From a checkpoint of a small transformer trained on Wikipedia.
Size: 12 layers, width 192, MLP 768 tanh GELU, vocabulary 1113, 7.43M parameters.
Each number is 500 + 40 x the weight over its row's rms, rounded and kept within 0 to 999. Layers, rows and columns count from 0. Numbers have three digits each. The size before them is the row's rms in percent of the matrix's.

# o: layer 4 attention output (transposed), 384x192, rms 0.129, rows 97-159, columns 64-127
# v: layer 4 attention value, 384x192, rms 0.15, rows 98-159, columns 64-127
# q: layer 4 attention query, 384x192, rms 0.185, rows 128-165, columns 64-127
# k: layer 4 attention key, 384x192, rms 0.177, rows 128-164, columns 64-127
o97 098:496446523540538512521523440541551481560504489519577440483557509513545488416532529486523552486436527490579467486485504474473528493499489498511530577568545528425458500578510497558533488475541548
v98 099:511508494576462436568551562493460494493520538479495392460449450541501488466515518488493477504537490492525470504482411466497519410516503490487470431504562470488510453494452437532462560491544536
o98 110:521501534432562529523464536495535469543493451535534509566502537424476551549449558514474538524491456418484531477460543553485481559486495439446546523528526547497457463488527523415508421552546543
v99 088:486526509459616519540514516509508517525436416518502596504396568482519434553517448553466532465517515548512471484527489572402538529434518531451566465464448527453506476540500484500522497499444491
o99 094:505491490477422490483501502467480512531515587505523443466543504473420513532515519542473480496445470504555483531560509521522487471502530499538537552542523465532534494494569498523466488509500531
v100 103:505401518422485484508503499531427443478483452526484514588448551502485492442513514556529498515477458537467526510578516553474534469452547538426517530539496486520491523521491562458555458451471501
o100 113:571569466576458499493529446494541498506505505480544455556561521460444532582459531452470531476438497570499493489528497491538502498550475485596478470490539513435584504425539480491450570577479482
v101 098:558428541477530399435495522476580514419475444520447451507446509496523528511456506505460550512496466589503561517550556488519497539450481506495515501472456499514540462513502554500465466590455537
o101 105:463495409523529493549465438457531423480503560486507467491561485568460550513567500527557498517522516556495475528435506559469525443502516450511524508467481543441523480462470504489507503483492446
v102 105:427526514472543500483521488516484499481564495485493468471458458576544584595506478513457394463468461522493537485509541503502501526544496426458547438570533490519488574471479497542592540538471530
o102 107:473509483446501511564549496439511516536501472511557567553492501499527421503515506535478512482479563455565517518516444465494496497523463550457520572469470528406486420528458459478468480475533578
v103 102:518479500506548490584563566585514518496544507496510517472531541494536573494515457478449452527485531471545502510432486562537538485497454485526469486483498421551496428503588510449517509421487455
o103 102:437523498529517489444415493416479532520490541534528510454498510571571444529444480470468539517546482478482491494547506490424470475443558474536509489525476536454480472542444469513513538455522481
v104 104:467498515443548556515514491507502478469504493503465542495440461437469502484507430400576468478497479502528498450479457467433549572435498559538455559488527570503507526490515480513560512520470565
o104 102:500530480560444488541576531489531531464455524478513497502505468561501436482509526583486454488539493498525510556554556476443526463571444538504498499498464464531470450519490482581490572515474389
v105 093:488419528467523512477411462496474420510451502500467571449484507517517437504471536521503507488445484555494507505547466463537484496558504534501485454451526559528493481577462464486476493530572577
o105 097:504548490501550474491468539511448490478560504470560484509468493433453541509490448498433450504463539510486478483472458465508486458457498449570410491459501502531410481526530513539529515548452447
v106 095:518503423486476522538497518500432544521460541478504466452548453492494463503580469582536467532567462465556495538480520571570532495508489481493536591572479542452539499530440490508578487496415429
o106 103:503440530459505424539503524448558476507490429534432530483438526506454605465475550432551552517467480491441507599534440468462470475521521503488532438553542467528517444548436518487470556491518483
v107 102:486599459444453535577502503467509559444476573577531481526472540491450530422481435460513454503508501491444442475518428482498523457490515436550459512458463549471444554542574470530528465460566475
o107 107:467530486506472534520527499551510428562467449480471505526474470423476552497495468507497543521464533451521550520504509433381553508448482488482550522475530467532567469488439567467461547560462440
v108 104:494507539477510461459558478515472551457466514494504500545514550555474504601572507530503519440562392560403513518496364469532480506508495436549469486484489543445515559404481462487508523501510473
o108 105:492548482482475535528533512491512529577486518498480522504525543439498442397482522498535487479450591560559438506485483455516515499511525467410499460400443563575547445534531611467515481468447512
v109 103:536494401461512502443503497488559519493529518501506545475485488477513476364505480504494468538552433506532575573438436497590405515477489504501567491428495559492490512468560551472509503527550558
o109 106:472504463503496386478518439505558513497472524495501457529544530481576485549515517469479507437508513539548521564581525513485559535493485451479445495461509537568501465513507535562536519524388381
v110 103:474532486527568528508519527516494473551482405511474461531504538528461556502508526451572482538495460454508470481489523561484475488478467515440488532503491547552540492569535514606551553463480525
o110 103:458500444525495503433527543452476452510479617496509505472483509441548458518494480552478530535452448546499553484574500555496531449510432426520504504582512476465534482457520574439553484514490474
v111 106:528519461513514535564530584500420493493542474507505499444564536515500484522485471540496416505423562445509497517536576518502480443532515388457503456484558517528459482527476510488487557468474533
o111 107:557431465467544489501464447485509417495482511528542543491403594535515492479504543472519501519568451502427493455473503467553516545479439524533498570537439421458549499429558470443504528568542524
v112 107:583553589494461481446505455441483496477513551487474526452446475481513524430496490545601507556485475489532496527539499483512524486432443565503596503457557504539494456511457490551501595434500534
o112 107:503413459473489513556485502500424536510517504524480523517482569516443471536546509461403484506469574431487509508478488477517524455482530490463451467538468530520485536611516508473494429546500508
v113 097:495491475571528462525467566477513498498584471474511488563526493489461543504516493527534529444493518474454520434508480550550547423405557493484434537495512529537450477553491489491511497503530589
o113 101:473484480402469495479464486471455466400447502498506469514528428579516433489498521508450460577468499476579495502508500436498469489532497455558508437470462516477487517343540486482522452535530456
v114 112:432489485503496454476528506581476459512479550442490490510518518459508434525523464553484519547453443488500541542511464502548462459446558499485458527443537493469562531489514561461483559482566552
o114 112:527506526483555594441486598524484516495486550579454451419530508476520550603537578520528542479482475527499457470474513492510616556543477515515457497524457544519434512470509506566517578513446562
v115 104:464557543531498544517586543541495523526502510437512504396549510467486507482484441489517523478465497600567524516500516536506517527518481504507502481410526486497387490603484451443514472474497541
o115 104:470479482509582467488462506499519472495556462542501498523516503473504500553494576530496458594525563515451432436482496505518488474485460476396510496553462489508539518435548520602505509519506489
v116 102:495445375524503558455486505545512510468522491454511486507496539497486573479435495560368503491485531404463514514574543473466509486434469512491453508506453535512510480496525524455544532405537541
o116 111:457579529488512452533462516458523555469539538523532500531589494535537522555621521525488502565502533498484452518411544519546575497549571505513424543477473562517488520469497486520480503577539436
v117 110:507441538505503391503523458502510500546446539483478507516464468457515560537477436521519465461560465559570526476482520499521438556493486523521417524449456513526534475494577488508514496466530530
o117 108:509545536545506532561583475546487489513510386515583505504479521544532492474546487551422469539556494426443532523435504500427575567518509494456514518533483524496544549516456538501548500543546498
v118 099:586411460490523531563464530465451502458547453595521529477530460468493536475526532442528517517522490511512492462511478508476567500520522501467517452548455497448451480532564513474480482567551460
o118 104:518545494503524439452440463466510524448472520470569512590512563550465488534466468541421486497521507534409521527475500505499413501468474571585490539458526481631604505446478511480466504475467475
v119 103:485534433538438513526536449535517556542539456524535486460440551509495578532486517431497535479467453616447443570465522449433450391486526479448487552505502491529525493557507539470563422509494530
o119 107:496482503392541469463508516445544530570490503492479481479499491446523430504497529525530477452508541470515479433476442527470585548521437448535623515489563513474535507444530479428468524509511444
v120 092:516503482459518509466544443430482497501490476515496564480569533444465469525445487530567598582514540431495492465483528508489504407486520555473536578490444524537482528418522484572559410457588545
o120 097:496469479580393453500435589521494598542554502460488505515482477507470571511504513500430477496495488554478498537510507485450525460429550481478506454506556432481509574534529528464466543519538445
v121 102:501513460526506458452531513536524482480530506486511473518601552545487432577465452530520557447487448541465439537519508412458514518549515475445460458522527512492478483435498601560474521529571557
o121 099:569467549532520545628488437475443487511515487495480517482427486479479538511527549488534507454539516482561482418484479537547507426485511458491547524450463546518556452539484505435412541456484545
v122 089:520529535459482506504443623526507553520430506487486496495518517477437529494601479590592541501496490533513546446456489489501512493521606475441489528490554499485476479430474559533460522399523493
o122 096:573571510548523517557463560559456417526543491560523544514471439531456503529451517459514392517473453510492491523518502530503547465560473513459513454424519535544554472573442457449554495504457509
v123 101:499452579565479505466484542523540499546500485464522501521470533465474534479519521557512472442491491397463550517481541505533507472503588459468542521465483474483562498503540512509460461517559552
o123 103:535504424555507577504482464491530469481508450517449445466470470468529572453461524472531574502540520498522457530527510550507502406542545593571394547473502475484511541536545497469520560454470465
v124 099:502537495469527479466453561518441499587525505501517520578524506467510480481467488477506481543482483509441505414512512442445579492473496483544449553500482527553417448520479525418542527439500500
o124 103:510471540587492530538497490504518471435489530513542491530516500473433417547549470481495450476520549451489492517555507532524527502582550500473488400492517480509462528483432466429467532573502509
v125 104:541531460541487536498487417607472569539491515484476449578547488525477548537454506491445532411482556516561523511547513533505482529390508482497492438464485550541524492486439539592516437481481472
o125 106:487516498514502487479463511475474491439487457478538517427552523493539462460491552544562452538453430462449442476489476462530498556536513524497497546494488495448471514527545453429473503510510533
v126 096:486515553472515466525564464488574580497492489451491480465505495503487489533553499485608510528450545515468540575491531557477495487502464435472467507510392499424458544565524499430487530566546504
o126 101:489549475493457426539491472433511471448419544466465430536435509494507541548493503481481482506587468521503524448546478526506497489474546452465490518467509526455588542508478530575494427478440484
v127 103:495476537470488483520532589511544466396548547523430513442439539502500562497507519542535479481415422527431488466506502518491511489504515472544540523482546499486510504444507515513528451531532457
o127 105:464551464479539494457490417479521506605518485535542483482534486505443536516483472505601538480475494455585521571459483513507509520467440522450477478546507516518539470466473572534462500506516476
q128 080:476437478481561531492507497563430453468410456549452512487476557569487527501559529490467550508561507512455475576530501509560552485480445509486489440503473473504468438569494481506495496504560461
k128 078:535459498542497584489506469426478469419471518447525483540505546484428543574457487509462520443517575456475522588509510516548461484457448506452502532542442453515476483555533495519476480453543462
q129 084:545455510483553604551507490515526548504443492484506576424502478464550503514565603501482449500425485532533519430487550537435471533489496545588521557526386443524514482551490499440514500481545516
k129 080:533567469425640578522518516518571484481494458496530506485552486535473457515565527490550499532441529478524487516518428507534517521519549552451408464523453460481504535505442488493515503462538518
q130 081:482504516520496569470559549545582580445525575501510527477529493512529448551547549490480515485506446551519502589457484509451484484447530466477477471512525470509517528458477434509433497474465610
k130 085:469470538471507506490479539527550532433555557550543525419555462496482572543462515515490478549609447532570491553496512602575553563443492541476471507526459517454509502438460477513491499500560491
q131 080:536463497491522515512504511500516492537468546531481576524524518509492543445456475420453594565558480475456513517515521511449533461541513486523476498538488521489473569461511512542468498515422484
k131 082:507487503518482474451519502565484447465482531543431505599607480505474485533469519488476476527536393515533530530506547485457480493477469525478467543382549417513492574511482478528461428553482476
q132 080:513545469457549448501513493452477452471493464478495480464482467511482509420547486610550530565487449507461485488585429464503508453544530469496468498529487479493550515560490470435534470452482511
k132 072:473561453452520488518464508452440480560480483479484504444464490467520543446566455440522457457496435513504467548588565504554460513500526431530461481476391476524497470509523527485455533511485522
q133 083:520525542501571485483524476436533466507479470488520440414516437549519498503533488578481497490474541452533535435525440444567513556534535543506508492503476530502469441487608483508559442489528452
k133 079:524576519536525455526589497503497561501579531416433469408478508549510507558489476589493497400495494529495480404510523472554504531464446482478500496517538523515505484410463563517478520400508496
q134 078:474510532502511471484433476559519552566515454537545528542520534442566455426535452523536502477416537431541535474489501614490555541545471511581528492487455525436535441468584474498544530535446485
k134 080:489474539527527471549524510537535454498527478482560498512454567497478518527599621494514529504534511453514487530495492458519475570473491498478608583511425533503607483442505415523534507523527490
q135 084:488545509508551468439492487494535480540481474493501538487490508570491460468535487471516513484446585516476436519472443493525494448537530520497471505526472529488532479380505566551458521488477528
k135 082:504463515512501476498494401506532450492525514448489550544517478552500468520549539469461514446454535498459500533486481576492528437505498533528460442486451554462540519453549538478487466492445501
q136 085:572515499572479454573548471542459511417500444515457537573407414458493495492495419484492492475499525516468474566509421481519470555554541569518521503485458508577538444482514475472524505524498496
k136 087:499510535568494501627568499515471513469512447458499565494434458463527460507413505458474432543514541557486571492519434511451479495556574541506446525414523501497582455518501508514493534408576546
q137 085:515448560442475459529500533534485464592547483505425498534538579510494462496501552464526471563535501540486559511555516487528434549461503491485559468543453430534525513521469497505517510500573513
k137 084:492498578492461512429486578513508491537542464507477600561573452485554554555507452477486440517506556518532455536507568537509455433474455540464504443501501489494476540513458408442490460564498477
q138 076:511516518456493450539509539487515492506485453484550531496488500502484498466491464538565395433569493502535512474451515471491537469474475605513424480552443428502491500611494530502499449518496582
k138 081:475518501490552507507468470537477458563511525486489533506448523548510502528491479456528549453508576511481563525484592515529508515473421499491518496639507521509531412517535521496477492550532504
q139 078:547431562478519485537483487485596495490482513540508367511428476537516510533553467505471528540443492549465426498475552503460524485485504534511498442497477475457479513455505515499496538470478408
k139 079:482555577509488495510489490475568458509494509523468481499523498472518447524504517527476455462489454450550451457448467494493522474539510497515503550450514514454453454542476438526567523486463439
q140 088:515592494473483505477527529529470503510517463478476504488539539553482507532548459534483509499542468514493506477465407481501535428522491478507480504503432538453544471541576525518465532497520456
k140 082:526521513521516552506549417490479499520515480496548539534486513515433454474475497522467364367487489509520508561523487450479473480495459528551503509587516505523487478444589554529486380559543516
q141 081:485532511550563449474438467522521512448463530488504529512519470477391457494456492501539506574541491536484447563543474483554524506473533475529519520511524475496604534600551536439506531502530488
k141 080:499505491518524516447496505547529523505504500528512541533475466479489481485468477495597476487525513516557520522537506499553526401504599463473518575462473494497582473523503400437475484522535454
q142 087:465488440449580487531494539523521509513567509402470548504541488492533531462565553456529480520537563514487499484525483500475438484483459508457471476496508458516567514481490480445464513512450426
k142 089:456537475507618464573534511513527420468471460437519497508451493491473484412506451391556501542489516494498478500506545544513471495469466482437434465575452451541517491496478465562516530557548498
q143 078:485520471539533424568513543543414435560469499486581525509459477566432480440486517530459533529452513548475491500459492485499467482440499484472500572514506456449473474510459535477479442529525565
k143 075:453520459490490472544515530477546461543503550540565517548484519491532535532554432494531513534475483493501518522463420478344513451557430476475466496584487456493499483506547562393479487524498509
q144 085:455548484441503513448477476462505484449541509508531458519589592450516462513464548552498586549520535506538466545489562501491475564442529479599506525520508473575485465492520424499484461580443476
k144 088:461502501456569523465502425527456479525563468541491483454600582483444446520545569485533474544583490462513506504525501482491527510507518508519487566532515448570452474537454579449486528549529564
q145 085:452544537470533444506486528469555464467491455479557480488550519448552499511436595502573450578507401623494511493467556579503523551491475502365454528539520488493467519429483520498475496563583476
k145 085:549492508489468550508495561434481501492512499473513471488511507495551480542527510404472499555489459496495509491530521483395500480418555429498562543504537440491473475441531467490430457492529482
q146 082:530491533467545579578504521523471488492573512506490493469540488490507510505505535454551487427481512561505518490489507500516489526498494475524552522579487517607518453508450466556509506485575486
k146 093:520511442490547481461523523487521471519410437526421526447599531538460449530514423481563435486478483573495571479557440476502501480557498579561501484527469517528528506520456574485483496444483555
q147 081:506494525504472475607517456519462526496504494446475475414581532457522543468500477523523517459497488527483484487477491460530491497512569549559491472440566461474536541491595481503549478479504490
k147 083:486447488465503457517499533536521468524552487462487541504456425482480518502506504548523543428468449548499521505472512477570484437504497551485474421543592551432582480514509418418523500495582535
q148 077:490515523564595529422521536524450507463506494465497544456475483483480448513535503434540500475518439443517496420494523490485567530470520432525486478537465549459520506492483553433513588484452526
k148 080:491458466566553485535579519450475440492511553492519496432541510507551469476523472518478475552463410474585523473531518482535478518521515496512538519504528540500533469516501520492508482500470536
q149 089:516454458561489483495494522547486487513429488428540513483523469391553495551550512452534474499537482549469588492452561551546522463502587495499476561516511510483413424516533517484494569431514585
k149 085:503461503516542450508449515573427542527474448457496419422509419526511527535529475491538527466445475463437511516351498556489538472496494538479484493517478514496438457503490517506509531492436604
q150 088:519466559521490535465514534515503523556520493539521482538469547525509481530459571520490524468494447503560534442511566536443549516456479575491492502487517507521479464477437516593427506513491513
k150 079:485476450469475509496457587475468537534469516554514473472541488477489509514567480476513432481461558395486557448582518518506510534512508496458496529502558444563491540484501487481460505571431528
q151 082:503507540586503494469531499549536480517548530516528555554423523501480535521463462500514568522503460490508516490423521434536500473486506492471503526597512501429523469440461521514489501538475503
k151 082:528504435558489432451463502473528516481463538553521491528571536514462527506505516506461522507459523529470455528487388425477511427416568458503543506494520516477530500499504459505461521502476546
q152 080:459522493506537401468380540409514468492501521436501505452503485543520553456576490515430506536476488471472553442494486473456473562469510563471522467496519531537499422517518494524504505572516439
k152 086:481585441441524498459560530517469474500473466500474513445539522517511537493506498448505529487477551452381517521484532521532467536459448532520470516553523531466449456456524394509457524545463442
q153 090:414501469506527453493526432487536451468544511593433540430495536429454564493502531532459540507529468520536438536485397478490479567525513464494527470528489513422559442533502512491467551505484473
k153 088:415444532528557538535479397522526485483520501495476507475406552513480530529439498548450516529505566532500480493554525522518443551453565532461495513555482484479585476508526487554496446509601462
q154 079:500437460493512518534446552503475475527506520474500518393504545508560492529477518495506520493465559535446528522529487507534446510506485529475469509509428556477489472486451456524617519564543411
k154 078:492456547564550556486513518473514520515497545466493501410512534445465489513488515424495410489489586505521549489518496548513459397465519387529494475507513544424483509509428492542484491539435467
q155 074:467551515456501525469455449523507575484452516499510497514504423439516476497464505514469505488488545602580442502530572525458446456504431465424489476520516572497399540477491463525584500492525497
k155 072:490483559474522540419517549534494521505500523481526545453445480430480445548515506476495480499508506627520499475485435535468511498558580462533519463542540457487541568428471519472536497477465457
q156 077:461481550496494539495579410527483530505477495485494450511496451535468506483494491489495476486553446451543572449523586455430509432505487510544510496473482508497551439541559450480467466509604388
k156 082:470526544443507507537559534475530508515498437535505494534524510439521549579507456472477510488484485489498485523470465482491563531500483509500452479488449481426495526500501632498455474457532471
q157 085:490543463430577409493485564455474511550548505518479372411559481525516503506480477481463489451499506544439541514458528507481514545516525505495502597488563554458484537438459568514501487420493423
k157 083:579511561473521472484415432445504442542468474457511430535556524499550475539482478511478505441469470534471476530428536499465478475563497524537497554488473537470533496544462464533512495524446445
q158 078:451488487454543549551424465501468505492456449506520537463460521464561501445483484493502528518526506443546452407477509532540458449533419516488548526465501449512516488446491497518509564475513489
k158 080:555499462540519550400499452488508564468468489507450477470502516473484459501513533536469531554473533560579442488527423542519530509517478455475463449499534547550507486539424500499526541448475478
q159 087:498422556502435485534502521495556524483492460533541489462482437522573486464466467499483489452490473527454568534505534482507504470501599421478502491458471439499451425428512532520533514458495510
k159 088:481490509555437490555468507498491542494483454535463465443477544436581495465543542486487495423503455564493530500420402455518511439552551412556490600509504491556508515439516547460476598514470520
v128 102:510487481459498457539429563553454478464489460477489506496437522521458501484585504492479447524500490546489530526500510518517421523536555461375524442407486543521592441515524537498468494477544476
o128 087:513453555527500509481530443454514517520500549504518426452573473472630506502489484575531484494531545449495545506514513474487512445576490515607497518465443422530436554529541474529512561544472495
v129 099:441438443502505505559522539492517516451487535516521551558530492510529536524485466552459418497610511560518511570490462580478544544564531507520528458495581452439570547522547495473492515549460522
o129 090:559489532445448510479478509457455493489460496456490468477500546427446522542465497466499529531426487490455516446492550431522456489485517389538485511567528540513424521474484482522500449553550446
v130 094:501517454541527466507467508524508493553495490486500512517578525522478451417465430539480451528444489583506545436505515544532575545560499471506479487437544455512487526461548499552549522439469486
o130 079:404410532471561500561601526527464494491500528531603503443461549534487539540538595490529469454522492410508532572510447457491497485429575482470494538533490537483518484533453478446453467517462550
v131 095:506513560632510444483493467534461421473494488485500487385503484550516519460473538537543535484496500506458420408455454506490472536544465529477488398527480535504512482536485527491499471470515478
o131 075:497513464443503523507463534489500524549513464496546445550457527510452453534468492401437462525526553454549530567610525490471529437430477487492544578457485504440460511483512479496488497490510477
v132 097:553523507512548500533496475520495563434499591531509585635483460459515531432535491472557522429499447506491502483537523435449587481507516531469514534475511472518503511464527503508579477529469526
o132 082:498449518529459498538555518448524425575533491528528473448471493481432492523488447502424458584450554539506509501536501529549489542485517527479487508507498478493486557496473491483466578436587438
v133 088:521567429462524516497468469500504495577473556516584465500469489504542500489473455533490469530506525395446512518509520489482473489518553511536513501486432534536577545567502495486575499501499392
o133 077:446454526526539498537475447517403473453526476479463584511531440514467523522464549455455510494541480572549416435515468540469533515516442483476483492450506461441484514436484499451515537512452572
v134 102:470394424446497516552468503538422522456591503544528477565533503464539457487504442448565564534489473528388486483550502468472517457478458582475567494519494528482567506451544452471475547477532477
o134 084:568533480505542496434512594508543436478395497482467464440461525575495557473537514533498449553480485450582503443514530465511505568421471511491461532516461498411433503513516522491497460446532509
v135 099:522450449510466453553471500491457521506500472529486495475506519487410470534454498488443408539522480521567482499469542459510610544505389492549492490521462535519503494486538529483523528495564492
o135 081:454423491530462589458544500508557493555522532453509558523558541508520501467526501466508622423455467470434488541506485495525458526443521541432456526540507506495462453536508530511464488561462512
v136 096:483529480527509541561539465405546453537524551479402477550489602562481463578515436445509516564503536482495517527500534520516460499482390517514489503501537429535497531507553534589517499459555549
o136 076:456481506491428502473452538597450538522528480553589536440557473440537511413457562511490568427521514545537486536499523545533507524548589514542527442552558543476503546525508518456508551536532483
v137 102:500495484458517569568501467450472469450546474430469505444458530518539501511463484598553455514500486486518410477517502449500467521513528490477537542529457507504466546559523523548540526600477610
o137 081:578520482467586480452500562517526469541509470594469487508537486538471476504495581422460557561488464529529509453513463568508459514500500502576478447523553467530560479431451442471455466480468434
v138 088:506501571452459482477506510511458509419527469497551554437439528551457489540478489461535524542524454543506506579525482471566504508493473519449547507517485548578521512513494462503552542526467493
o138 074:457504398588534546613518500431549487510499474498537415527531411487450485408516496544478496487486552470480520453511538555471557535487511452536517560507522491464502510469530511488597553509540481
v139 097:486527447565486541499447506472472510469539534544504477526508556484482491589531615540514554553511491492479515462423518419468547520514515555452571487547499484502574501470490479456410514523504504
o139 088:521439571460496409497577459495519463528497506404504550465457464525538526492430449523542427531444506487433476496568519485514520496501478454552445527507536533481463493476549546507535500498476460
v140 094:510481551470513481497482418486544538498472463502552490491467532537467457486499563521513401514528555510454447417418532469531538538498500432477449550508465565525432544558495516470489501522455580
o140 077:475529427526486496439563480524462487486477513574506507566528468530537489529470496539505539516446449499508463581596497527477465487476530505476527461508479351516517450471506466515509513429501407
v141 101:472466428462525535488478471500472536516498535499459508500519552482548458482526441534465433512536471462512508509456456528494508460481495492602466445503454502559468597508500400494508527472587466
o141 079:513580539437441426499508464481533442470504495434502433509494507490476479449472550552484530440531535562523491514582572413523437553490556500465507548478563467522510460498507577454505532499432579
v142 098:544570530559508457507499533473501448502574494488506500523467484524541464497487505521497511467481557473470533454472494516533540493492552494438463537494480589488492526437447358474532506450524517
o142 088:486492506489512507520491496548443492442463545485516523471506484467472540544524548455519509540463399502546449544468520498508464518463462500536488462525553441455509460585567570489441418495592463
v143 094:528486500476488502424530523420528504495458558464464536482495529523473468520494593478468512471495523529504504460449531429454442522506458515506465467475551489450461496408542510472515529410506475
o143 086:457548557510558512528502509504529446484574491518513486501545442499494512498500422446473516535485480474457444560503465488483513498519526473511504522513465528491490507539413538566532499515431546
v144 093:468503472439509518518475464490484468505458458534464515523541544442429531480507433506519456441519559524492553515519541581470559419462490519526482485514528476420506543517465551478515518487539496
o144 067:500474537539447533464519499450473483560480516451530459484522538504556466524503519475455503536516499531460587465481475463589499506566511532495533531443437549571503472493513572553476524499514480
v145 092:472477463559549476493455555562474527557489559536526461545474513454474446524435512479492473439540542514533447495430505473515516543485548500542530528531528559470449446490517501403499501609523524
o145 079:532477521486508502497548410479544458487537449494491544515513515508491523553503438532566482553409461515483452502522450476476460437543465455490449527482487426441529511505431505595584541442468490
v146 097:520531499508468482554491498475461547521517495489467414554613587507539471456429455466494533527429436471537488490496479520468448507559493516542494479440481469522506467470478553532482526461462514
o146 079:510489457549424483493472479521446444504526559519486531504450504554435517508528496546482504508601557463467520542542499448548527502414543526472522543542525530523482515525461503503427461527475503
v147 098:532511421535552520500539483558448436519460518479508473522472506549546544520580494509514524463441465432537510518423494530532493498497517465460516476491546490459482464558494562531508541503492512
o147 084:432524528460470474469549506482541533507518402554468526527503501485515501486508551491498528487526492560501514529532544472462464541520501563525507573486455473504536538543525465480535503460583475
v148 089:510492493524497514562522491474525491457457455462543442509458498543443508473479518539495527520488467540532529514555443447429487560473494641542545504504448517473457502524502497506480490516535485
o148 075:518477544541566521472491502504569519517537491496524535441502460472527485509548554470473473485497569483479470443540509490503513502509491473453484585514455522493524485449508477456567585483475482
v149 094:502471471434533509477506561505462457442534493518450441494481469423434587444557468460503461510496529458622568526557455540494505474547582478479554478582497501508527492522519470496449551535524526
o149 079:565543564523473491520471491491461475543446453495482494511464526524529463555429498434513486445525504519428511516382534446528474510536410500572412439465478504494500511492540529494544455555438492
v150 093:525527467499505533449477559458439417426517496518467510423480516482424479504494520508575507449512435477528468515505551506544518378561557558516483512485492459466462548514478483517508500548463554
o150 080:517543493466519481540479441530503527589612454506466505600459486491535491481485483481467440470516596486522516530455484473516509566442448507508528532462483576496527427417470438525492520513541475
v151 095:506517525467546471464517537478527536470573504509438520471458522521515513490495472471535564567511533543496509534559509493553501473539439418403522459485462445479467500494444480513511526528467401
o151 078:520484488519436518491482461578506511448442402479519431497554481527549503511430537487485481442469470463411555515510524449482516523510547514516501569508520464492530505580554552429461500498517483
v152 088:568435443541515520487480519499506467553538513442469518519463494509455458573503487425527532532507576440529475501526534457537591521513512376537492481503522470489525524481482516451458535498463508
o152 073:464565517496496455493521537455493556431464460613523509460573478541561518472521469489476462549527502526458513507513519425515490497476523549534398504544548555433464507517497497527541498501488520
v153 098:507525492428459529498504503500500502547423499512583530546520412469485569491529516539528517534462505574437489494500549484459486548398424428510575417451533566502465465433471568467471515531535451
o153 087:441455483566509524499500580501506461475499510492428471470512523479474416469554472382479503534477405468563512503526414522595554535523580513480455574477420441454507488545522507522475522442494541
v154 092:510493531466485479498490537443550479490454482415499460487521505498533541472463501444503496463439577480531443517521475464549458516472523432478579522594499437582544481484494539510543585459463484
o154 074:501534414526468516543512463560480480504499541540478482521471470500420480503557498496517472541606405506468495468565534557470485501503538580553411489403444542434495457505506475438471477551480499
v155 098:467514505469497446464549498505542551527527515461500500535553477562458474496423527467506456533464453541447483551538480439491516518505480485459527528488559509499531530513462512515543463511454478
o155 081:522443486553436507542448504516480454484528457543515504485455499479500550534598521542542535483472527496502500413496481508525407480555522493539524484511474481518439515458458503471562505501489443
v156 098:511527507447489502531505509503461540533532518538510505483456499463511553497479546598413485512362473456593380473454510518556550501476491477517514460508488517493469497481495474454461445470534515
o156 071:447523493507564514533552488536475486423532507474553531547504507510468524485513534422554474537552548540381527514575496516433500449469493459465484499449510473499563528497465476481485555516465445
v157 095:512561426529459447580487433485583434513488496471480496499472494466513473568506480492498467482461522612556482445496524484457450547581479505475503481519514527522478561453585483437475568454459511
o157 084:467452536436470493452482498451438563492511550580486519519528529523417469521448538535512520533517509472427502462516459566627492482478574476554437378491551456489428513529492523520536484520475420
v158 093:492589522557461478515513517520527522496502505559594419512483461512555462499541502469433467526524521554552582505479532506510467585546453571523488473555507522507455490455483541493505488518501540
o158 075:481463504497437511506467510509475465467506534461465576475496540466470595487410510523538526424514441502428509523535493475513549495451497452508507531449530490560515518510515541568488477540468431
v159 093:476509481526534522473565544546477477525489467480442433454458527499576533481517519544492481499513498540517531482531470459548477507448485551504458530479507548474465508473615529469456464487444511
o159 077:522500475498507473519483474471529520465493534463494555530564501528440517507484491438510527515494510397522478493483522542478542480611465494470558531490511521532480507523423455506509491561537505
q160 110:455541417423527511503463562469542444558482474477498487502549487490527490542478530531479607455457493535467508461519525515468534496574482557578480512478399454509480431449517461545472500471452523
k160 112:498542442449556524522527543488474503532516457459489482480511473492590513432476529495418482498494488504538423473444498494438531516479493482519494515459441457547493594535477567491455553491466421
q161 106:496555474500535488509536467458526521506488451524471498476534520501498473542561523430550483514475502469543472414506458535494549540409509483477477556525584534552472464526467466428473474488504562
k161 115:475546392397420528505521502455535546474480468552482538551556525456597511465555533463486590525524488479543529439512487567444488552488499498472479522519502553512569544538427509422484499501480497
q162 117:438444477549526525479487470462525594516520489455507499517469424495498505464459454427500489541460500519461544441481448557500468439588497521505504490460471534511485497453467468477520548436481570
k162 110:456552502557556523523514561511540560524483494590394469519509487505511488483528510440542490582516503522502550371489487453479516511491419470446461492423521477479502518456495428529521479494437532
q163 108:527508460499603525519520500454497570510491519471548536431505566427567518464518507476492518474524552432528561493581457522472523504553519483501550509545545512443500544515534498466427547550573523
k163 115:507469490475528535455600490505542372510520475510588486531564511445496518537427471440549484500513548519518457508456435551532546443517478424495506513522538531552562463542435446519482393435450522
q164 111:492521493480473465529437530418533540556519573543423450466531465441509463485505516540501562525518516422525528505492467522518502575563487627464457497491535545447503505515512604542475543457488515
k164 108:502540469532494477532488582550589517530474493476480479562489534479500465506429506537474515536479505455561490535495452497490517549555466504534513492475503497526524449554488612452507540456443516
q165 112:477445449492540497453505590452442529534517480498504482469544528470498529528440549453511554509542464507525545614487508531490470469492510499454469500516496488518533505466483439508490386486479498